From a checkpoint of a small transformer trained on Wikipedia.
Size: 15 layers, width 64, 3 heads of 32, MLP 128 tanh GELU, vocabulary 1024, 0.79M parameters.
Architecture: biases, untied embeddings.
Training: a variant of SOAP for these matrices, 101M tokens, 4412 steps.
Each number is 500 + 40 x the weight over its row's rms, rounded and kept within 0 to 999. Layers, rows and columns count from 0. Numbers have three digits each. The size before them is the row's rms in percent of the matrix's.

# layer 2 MLP down (transposed), 128x64, rms 0.196, rows 59-127, columns 0-63
093:483516554476586503538515490525600520519527442511478495518452463449528466515516472503473464514491561477563514445422474558498539513545560495466532576499555518487554440418472522470532464497553486
093:493472468469549560485579503453514541476460488500465527545457494475492449499557524491528495515475556564576495512530374512546484535526428499537532441481585445480531447497531477487474465519464527
104:493535552560463518449456552548448518509514521522511521557502491494426525475470472513530503520492536469533477449553545392554471559513505453520507436495428549514507553509562585498443521499449515
081:458521568491519564503523488471524466435518477513415469526470522481482492414458513576520512491398461526451490488546458496520498468497508565475482491436442524555426501540457445440477537479482479
103:573466486525431440497491554499483448552482535477528455557495520523499486538548500418445467612471501472535463562417542500489430483517467503524495483483520393491497496500461498523453521505500497
101:533500510471514495461520489459513478464502436437457489464471486484405505609471553499470425466568489464478521449492515496516471569513463474529539461422493438560546457458567506506456485486482462
111:574521449527558509502488561470507535484539449553598518474464524457470507498526495456526475451508526537511475494400502541541522473487477501427448500543479518482560486518520475544499517368472500
142:494485475468511517478532451532488506507551591524485545498481519517492436462471467483543519485475476455570465491527505467494504406583570422473490498523543471485393539491489525387481520510509512
148:541513539471502424431499552474478518533484535509496522501453522524514520496549524527479481643512510509547527565512479554521495524489452369543471446474536533541534503492488442505535515525451514
088:509578450510451504467597493543432515512517451517426490438477496507494549510541468489468461531471563497464453550540503470484533496519506486464531473509521484492532467448575457591561445531563477
090:371475488539510448445503464483486595423470498502481524506517512505530566529494472548487547537625522484463519498488501462466504465498461499548475458468488520454530518435498465486501438456519476
106:555536397522514512465456523502528563504528522483533527497488561621526475464574501482508471508523525510521472475499526571548509497438584444475570508492581520554501470517490460513487517533534490
084:500460547548494463526495577477568460503489501502517517516550488413565479514473524490515557492504425505441545464472513485368443501455511479512451488481482512451542482493497536505444544509458415
091:491519541495522530528519465489502537533512504534561495468465539523503535548489490502481530633538394529517564572518534478506509438536463506517467578506538524400537547490503509544487444484480527
102:462470531499507469526545492465480517545444502534524434415479506478508552569476493441453531397495500469469492530504540461551510509601450438466514482485471486460506461470492514493520391472550485
085:509479464541515480438423478477463504485538508562582563502567457493563537513469457502545484396505480521457531520589523481496503558541495458478443486549497541466516541517470442518526461508441526
089:538479473450524472525475482510530519548487502497505485422477462478562537494489555519499466462498526527504493467522495573449516457565573601419517519504466460543544434532516486586582556505514516
141:503493539468526598519521466560469450534523448494425450548488494521474518519503430487500492502511467453480551456506421443591481504498513501461441503582485465538501512556538514550461413485486490
096:506621515532509482482492560459525559459511463487547501586508544541436435520519455436574522495520524497533542502432505484499514535520530487479388548507478545462494541453528497520528472516497471
098:514501524481470513460456555436450515469459448529534480589474552479479483457509490565557492608512513545486490564528554488520512553432481502485438532555520476468494454529536461496453519519443432
096:488466523549467441485441538506585465456543546429575534511537550486511538480514545490528533548498482491504523593530556516463455568513537574489528480500432547499521521510482466504505553578469518
092:589601465437497477534507555465532552497560519517511468503520493504447500496549484547491444381443509526533496567504542548511488507514434527487519448463540481479490513557515461527485513507478427
074:542476478487484531477526491505508458508440526556578479538582516512568501521482540490502470460428477508420605599542571553527495534535535514507499503475482458514465502495459447522520559463466483
113:433513554433492502490495471570593491503517442537458509506476484468507463499484418531523482457446506537546525454466491531451536463542557486484454536594510432433500486422443495515478491526511518
101:478477496495508495571485449453503446438553508502486420544534503460551477489472478438475496550519427546467424508461508536470496497534520474515449504482553432550543480516527561494547565523424572
120:508510487482453483503505458429448492481510461446488501501551456505502512516554492543478463522566569542449463566477501520452458596406512544569540460493529433506471462556544557493552529496488480
111:490465435531505514416584456491529441454537498575490453516462487543518550527446513528508522527551526477530441530419494541541553457507514416530480516498529530507497479523585461528562508526486540
097:560523520506455569484499546493497486500454474471466484489473522464446410487478556457506472578504518508575543510426524537556411521429496524489523442476538520535511417459502496478528549540472451
076:444444477513498511479568480462477516475457429461510506551486515448566534489472487448494440412491488591469520508535460509461470501451513547426473483490548474455533448598529477476495491457510552
062:506448489554479499539508505587554496504501454533547510505499509477512503502528491544557552511473546561567463555495488532450578464471551553557494553510536535504475601495454505530558497566508575
080:467439468451535550457491476487450458552420516544553453468463516456444515459475554509492411462544416469497500485482479510495515523445468552530445540540464521488478533463498503549494483424493574
079:514519502538432472477488501514561415532498520409484364459474465518482468442466518515526552436486470584548488481437529503536440501518516491476511457520486525533534505470526446522515456478500543
173:439543447519481481557466534547471489497531504470553544502461498477474504453512388509508513488460516471520485488550522437524553488443592488519615532482519461507430528570516508480453497542480468
088:445440463477483519583517502475498442488470518424472450509469574551565493543515450415505505451520471457460477510461524533487550456559554472505450566515504524472461458547552530544487489517513561
072:467524475522615407452454473463483456507494494463508537571509481496513582420455536448470420525545491491534505463484489540465536486494469526487521502483521481543488521496512526443604546482508524
101:471496526468495496548578446512477506498472468520497524558570541437559447547487474541493521439484482475427521524582574554489533467488464512528534493575525421477437505492455524452476530502468444
094:494442565530529463467486504522487506500449443566495569546496462521494487508517477480534524462517505520504512515454517549494445501550486529564537549510445549449545457430533580518512402552585528
113:473558469512498483451471496430454453509480517523511539457504526554523569434558518455533504545607509546564493491454496503425495472490564420467470512478476535450501477448536467533464539491545540
074:518508482468550498468489452448530491557501501512528521538517567556497498469451502496477448436483504538543464550450476573458476518543406542501492478510444522509552514517513429568459449468609532
082:428502504476454511482481444483510495485487535498452513527462514466531472453454564492472558514502628515407532533479465505492467489535485489513560532497536569439497513462505561450561436466566521
139:489538552492459562477434516507474543497464534433462552476476480522476513558568537555543531495513444446530518412572468508493534487516555422483509537470491501479448486500460566525405525532487489
087:454472591529505492490460539493495465502506499526505455494553450435444493492437574530521512552489475514457545498511522433513509491548424558540465454509500489508482593516541559517442491599464485
169:515490511467480441522498523526555554425522465425438484412493457527470494499464585542483572531489470585503446487528488472508454555513496454454480514428482525557514487478531525476476561490476560
118:511517529510459578498534572435559493451529436474531484524552536457430462523473449450574523555458554471559508578490537476544524522418522512494543530501503563469497479495502506528541459538509473
083:506526472487479420490488535527513504501511534437548472473441437466521475480393543460454501454490447475394487503554511547529461585498424509505497455503452504472512536531425537490468496518471472
094:545488546525453550522511473514504443505458507461494462467584436536499482535499437500521435567546518454568486502437532440486459467533500493483545467511484500579531486487458565552453470441579483
105:471496480556529464527484469550547499470512457495534465507529521496552507456561497435475420544569520487541424456539519490464524514580500557539458476472521499532468592495570473485503585489502559
093:458541507537506513485485502521489555493455463555540470359489520525507583561537542470557528506535450536507505472581444527500522608470463522465490510530518513506468536468464468503476521549481532
090:469457528518524536584425472431471439461465510545544485500554539487512538450484496470484445462455466489461511433533530530510520376476463498463503456529466457482496442497495478451455554459472468
099:499571606528539489473486510549599444541547523495495496506520459481512461488478496503494485547449557483545456523435577558514548499494462562465487530524518487497490525459448598478445477537514506
082:551451518511469493477452520481439503502464498599476557502561466486429491519584449552464417551514528521477507515496572428523518480478432558560496512486512503472468491468454545535460454511500460
105:493487446459501485472475464484467484473501461477413409571502490538505491473500518458443397532500461563516490477432521499546495573514435449449456510546493533434545493461478509521556548505545503
082:479488595492525518523448605492546550426500556480492524488518480492464500508462491484528503439529482574517576518572532498483435502454487535498491553568476475410511503528481470472415492510492492
076:518483552588500544519476511430513466473447539522445499483503511478531537457545545472518526452558536449533563499490522563564472486490512561560451583509517491528509462433451486475507543577550528
095:470510499522475490489455479497504434518554498487413528475496516445498509533461458453400531461522447565467515485494479451459523466535545485449337498530513468500524518484520477549520487542480468
081:488553502526495522547530516489461534531524517493499573483456599462472451499562567527426587559501477521518507489546537485526527552454494550508506522548520522466604471497563571473498487516543493
127:509515559475519565532526554512546488549543546513454481508536461475495534606431454470415523546527414514500473546488449455502477422543492506541483557485474482475443543497511531516498512468528561
093:551461534544573461486534485446454472488523511534516547551508470456543447463588502481431522455496480476459543483490515501484571555514494526403477468489484455523560426505469504506469420495532446
090:504444505520542453546547569494488480569420525486434540498524564439498479478540507533485575577523529502568502543442517486515523469477561519504454512547546584498486502503536522505508455535452564
107:540481418616477524507535528498471522514535599506526495455403483437515514512519532473492484547446574494474498510488514503513545469465472464456496459577478487512501544502525493511520575416517488
092:484538522517520479461550496462400495463517524519420508397425464500485490518527462499505416491491475501481543480505482467417536441492463468501437464505505560522539478529480463487557593485507459
086:586525529538471551450451551533523468575489528554508525526484521509470413523485554465478567542544496494491522565484558460566452464478482495465469533472510483546501499434487473517476576551433522
066:533452477499493538548500555510469553523517524463481549540503561490504516424568540550566536468563491486504635554474502442488475466466525515484475502531490519537492528572441508566492472551488525
089:505435523445479505517517518499535391572533484537482590561517582478438555518488518487499490552501513481492516562486513535527472523491498471530448505468504504508603471476545414512467521568500490
093:515444548555571491470450463444494485550527489513500496539462494536576476490542459539532400503446561603486490505436518556483514497495498514455479465513491513532427543489452555509497468481539442
105:507477487529497440521431483494508525509566477415526572470516530480560429514484464511544475508529489496459504451454494550528545515525565504484495493581566461540562519547555456478561504522590472
091:595424475526473569602471525514518532568483502485455519516468539462499480510560568455547425476482520506472557486441484492526466513429511522500541487491481477536506447476532513422489523493440471
125:553530497496502537476478571519467480483406487458556540421460510478532485531501525440540571550454543470403482512540449536468494485441514516506442450476473572507461522492473515514426494499483449
126:538507438469404579479477529520495496496484542459527455501430518516466496506457436449497480574508553521518506505532490431491501458456533426540538502499475455527385575513500454475476498495454508
# layer 2 MLP up, 128x64, rms 0.204, rows 60-127, columns 0-63
088:444482483533611462487536549471541503541507529485462508507453443438468514520536540459489552510540483569493513454521476526471443512513555462545509454582565542452566488500507494457448460519511569
097:491561507540464477471488568492472510521483489467484434529486496462500538484412523506457478510546533499479477416533591487528471592555504484525481479560501600525495490499556562532449477457439518
080:458497504527527530540497516537544512514494508495471457431460470423480481426482540550499497486376471538495521495558464460510498456538529543524450514483455481521428512524387477441460558470517493
088:483461512496469465497482506448469424537484495525499494573507526550464485552549491481476406595445556456551469580456492491464478482525551468451519515499568423564488448529495528518461493500500464
093:508500487527509448489564480540571538528503466487463448457462477530438552535472570527467473476578528467489521453501537500564484590521471444545585446539517528526560497487531491473476465446516441
115:493441494467532494513511568538503566461438457503573525521491474454518403504546502530503466489444515477555453481553432508551583439581532491508520499514504509447443496527486502524500529416465484
144:509499425456509517553538484505508478534511590503539552508481573541510479453522522483463558551473478497509439474538504484483449498500542510519542567477548454464415536580478527390500507509472552
133:519474515524509531541458413629474566528506457497502542471530503509452508539530518565464499537446472537463449532550520441494556472499519542490492503495463433501528487486442496417434535516447506
093:481432469486533452471579501467542495507440503486473490480504542536495538501520475558436427502477592495448465483543473469520638482548498512480540447491492485513474497464458496507559503555547451
088:481403492469536469541543580490495527511490442474481531494535512500479508494514450450485450523550557500532458435506616459461494477512452545487476492542568478523499502440513503512389468516540473
102:523462446463458486490474449530477494504484444519535551428444585595477543512544507523475513520486538524533472460544545501509487474479525456497539567462511455533557495574415477432439497508467471
076:532505494526489480571526547471581455509459561447509533524502466419505485491462547475556528514527463539470493514556512528386438514487506498556460479488455494476476470511489584487442553508510417
083:494459536473571526483502443476472533533486538503492495461406571502486502551485434457482523606504451537505493582537460429480545447518510461495463538467517496420514509457491498541510493470423499
114:488439526484531508530554500465500563529461497587536515463475529564449545598459483497470530471445522433458482555505486482564562420568502465507535479460482458508526490491480518481572451478523481
096:518479513524552456425462604549513524493518495530532449509539448496541507565471547571497477515465534502447520563523464528452535505484487511470444476516513490527496548496427493528464432474390545
093:534482552471419512526473477509526492530441473519480524506472468481513455463536550511522460576485496445482490473609530444486564465515504513385526472492528499544485496557493513523549559468482407
146:493539511443500531494446518555491536475457508494429593550528527542493479504579489550533425568508490456500437527537448430519556508535498529467466570433500444468441493484465500524536466479518491
100:477588522489487562466486541609479555512482497537513554535498539482474419535567473523521474509522498446504472478450475483482505431527525478482475573479511562482432525524483516525551441475457425
105:507566476508489499504526513559443514466402467463444603550525561504478470381519467500476535571516494547491452480487478501541511545540493532483443546530518478495473448530544538516477474502507447
095:490466523531528414514411494582508506548439566424568520454487511460512510481531565474433475515471428484529530535521537481501470526528561520506526480535433572492470495545460513530466546481485512
093:502544496448482525515449522612452622513491498558509522479443485518459470488548505534458490509479463550476445540523437528506505502512452463529508561452521481525431451565477470471483515448460457
067:531502427442477527504514510489551439480419503499491476495538504495490474470489571479497472510469416521476487536547545596525441578492545526537455489540591460530445530476497472522519518424453495
100:420499539437491504514528509514615504519502435513484465467438539428483506524445488505599525539504511523472516435471514526492517501535558498538460521556513450475505546385460515491514518502460509
117:475500474463476464484477472601558534500528476515508478466474578482488518535503512547528466464527534533490512507549468541561566520512410483555514502552460508516547510517433443518497418510412572
144:566595581484490525446485475533458518500457492496455605487549519521514474478568479496460497623526492469487470511496471503556516498488537485454541495443556481538509478558496527551489500460457464
112:518498492496478495506465498545506557508519497474491551499545470430553468506536505505499470528497475622407497485564512453476562497524493522429502498441539477501479500534485593459416560432543488
070:495527555560525425529499541475549514469499525459492442475565493468447522485503447536470456447478467443478438533537559524459506400482545445428494554559518565534504527471507480511520450467486527
076:425512473502492490587499476509510566593471436478527429522424558463535463527503482510534421499494565522486509463539499505489533542493480507486460474554529560454433463484465483510491448479501418
052:412454453562443476440510501523505425545496474500450456489478493459460534449490494553535531536481528548553453563511536516484513508443480516550430490496475542478457575513447529509506439523470577
071:513437555440445553484510536456498532545446552478562503481523513500414542430454510553514471510472440491525512412507518503506479480479480565531490495543479514518448565478460580505526524445546554
077:517412481527498496430546471543456483517501550519508497479530513489420443500470567489484429509547463426523480502586580498512510558469445513541562479501495565524521493452460439500532445526480518
161:559526477507461484565445557562529491509552607471522526483510541490492505497520429545467535548481527449524499485554518433494524464440507455524605518508495476493428541573482485444496479489491463
096:489505411522447458555515502445484455554529508468478492521475595546497475521441488516515553536500517475543453534474527504528476498531543524536474585460489581463461479545469572536450453546475561
078:456579497483498464510512552466528498543446527465540501517500452461486512524484477559398452586506494485521515505457461494464536496515443585483498511541514550551472493512482554534604471428451524
098:441477444505460499529515534510468513511489494547509441566562529490500501592535489527479484468485552474410517498541520548483534459572457470477515531552526407512423585493458500503490445516489446
096:548393559550451496474492475499454484522459540504520525528467509490550474529500472437534485517491546524469488497531484492473461437538483525549578506512453473487487509477445638549542452559528509
134:521478477549460556515538449547508557543487455470457474436484527457510606621488514526515525434502544500417489518529484501443547498495499514521473499478475496464579495462476457484421500486484470
074:582477480534461510451428469522428433550445516465486484486481506481494484545513574515518484523544562534543504547489467472490465521524457534485515462594483544530489571539462535540418476498547448
094:482540534448491539488496473520519488490440475492436530544456522502462484472487499487438527522468508473470522503537454477519575482520573517523548442456492388587494565548517491492499586426489438
136:432477520459498540549463473559468506502503467531513517507487522496498479466530502529539518493487429435495477466572448455554484439537546582465541548549492439549418508524457577432494521480452468
081:445453587489535490552454508489529435496507518571479498507575480453469480538450488494549464516473501550392515506551467426498458509560464540533488501512522458484420511503500566469465557500474465
156:475520571500551549513458418608450532526495452542512565402493527475443485465478515562473534523466457480546518516577525465519518497512512527493519549488500475564500461535429482489459466515469488
105:473472510569517528522604490474556505515505368461463486524506493507497505538471452428547545514494552486548461560524528529460513476467542513494531581481546468451493434483503528549464443500491485
083:500469474496555410489487533523494560573535465553459480520445546452482495486447593500499428475475513492452573540561504524492522481556454437518405499507547494500458502508475516460434481517481493
093:546467538564460517512582454497507423517479479488502443498524458517481486545480468506517442540546546459517481538508525505482464477471495545528525446501492506536562518480463543560444441442636533
127:487524565433529505541493492513532538521421518490505538431552461456497447536483414579503519579503499481521471392520485422472543493550499545446503538510510481501536535525479535480538556488495465
098:517559539519508572433472501551511514518451483485466493377583529525494472474517524460449515547475484514500501491532550532530420545527432478408495529474481554507458533559470527518455494489497544
079:500473508563448504543516481442457489523462564529548510499418505449478546520469583485535488528450505503455491511572538556519469459487419550548477471541452474549518488458420508446522545454492459
089:454541607487554477481485515581590501532539544489534500506521456475506422511532439517506458529459580484464480500460525529478554464544535497440524533558518470485451489451472564480454485514491465
085:506469501570480447490475533496442516487472535552485466504518475469490470530509505466466447563521553567420494568539590450552471517488435601575447513507495510446525495484479507532471498502565489
117:524539556479482585448432492580453544485487526507515491402463599507517453441522534525467560492489455579488474516505483512494482420509491469502532577484485484500500522549472472508441478493485457
079:529514492472595475456578549548514548497513534525544495504536510518480513587516480539409500506483494496419511543530448498465475459542421515471476519515490515449523547486409546475523481488435446
070:519514528512547529556454503461479498479451519505461474550498434520481503449525478521490471543575484441467530556507469508547565427496511556531458565571484462538422480450432502471527525410516471
100:530492524497513463453482509497500493517482515527467502500500497453515543562448498529411561594522541527475475506512478461468574489525457561405450466583535475517512514453500487563574530456484425
079:545482470516504507491507453568428625497415512504463515419436536477481485424584479497517532537520449514482510521484477487588457462492505524505562512487499451482488502534458463499479556488514532
120:462469580498531561582495515461504522603504543541467496483498500471485522529429440423499509550496423516499458547482425421456477435516511509514504518446515455483484523488524522493479528424480513
084:477448566494560440451510528484458396500504515562519458533469485503437490507510487510444530536501510492405469476541475487497602513530467474444494510543471533489532513514466487495500437430510410
089:517517451553523433543514528513493464540470538522467514480463530453494463486482457555482596543490494483539449564503508457541494470480574533542509481476538606473466488484478519522499428540437592
111:462500438610476515494551516537468542508493540479507445449388469426494548512504537507505574546483496530509515538503465498517557480464445452471498466580491503477517583484503464529556515456484489
096:533559491567535499460539512535539505552506504444447497426456471461524565519442554458495492540507531582484507465503554488411447551459442507516479523510540549536520513492504500498527559500480400
073:453469468498523471508506498443474537511455541504508482567488482428464554462440477453468532460558493508381528486493575534527488430532542502510426488557532524477538558481468522541509562454482541
060:496503415488523503504472541502489558570499560380498522477484605482482493479539568491535545502511533507482558556514518529505447506463558520534475501518495523518422507545407512537482452527519502
069:445453622538521501581564446503547507515517447472501522468518587439481516445506488464507447563501458523502498537511544493478495473503561464494441540516513493482543538542462439545466535515459470
094:458503542527616494476494503494517462560528472437503447456448531474484536499487462567506470514497512621488449505441526542542527576500470519507453506531544557528450514444489499477475428487519518
125:535541479453527485542513542516538535475453476551503455536522585580474539509547483500534511487446574546490449485545435432463514439528480506529526522390468464510506485534480511431445477546503495
084:527458476537422523524440529470498545509490466496377464555520506520467513490468479433451429525509481475474467503474466464486530478537504442438488560528600520501504519533555484542491421460516476
101:568467534527536537459454479476513505501444501445573497442453480501536469548461537428572551546458526470466508538567445516445525454481567512508467499475473541467450576486450560523486504509463479
104:505488496523448584516481538502502465549522593515536428510418509497470553507484445493529510533506588509523533474518506448481538433464488433548590522510466479483413567538487491470519499492478473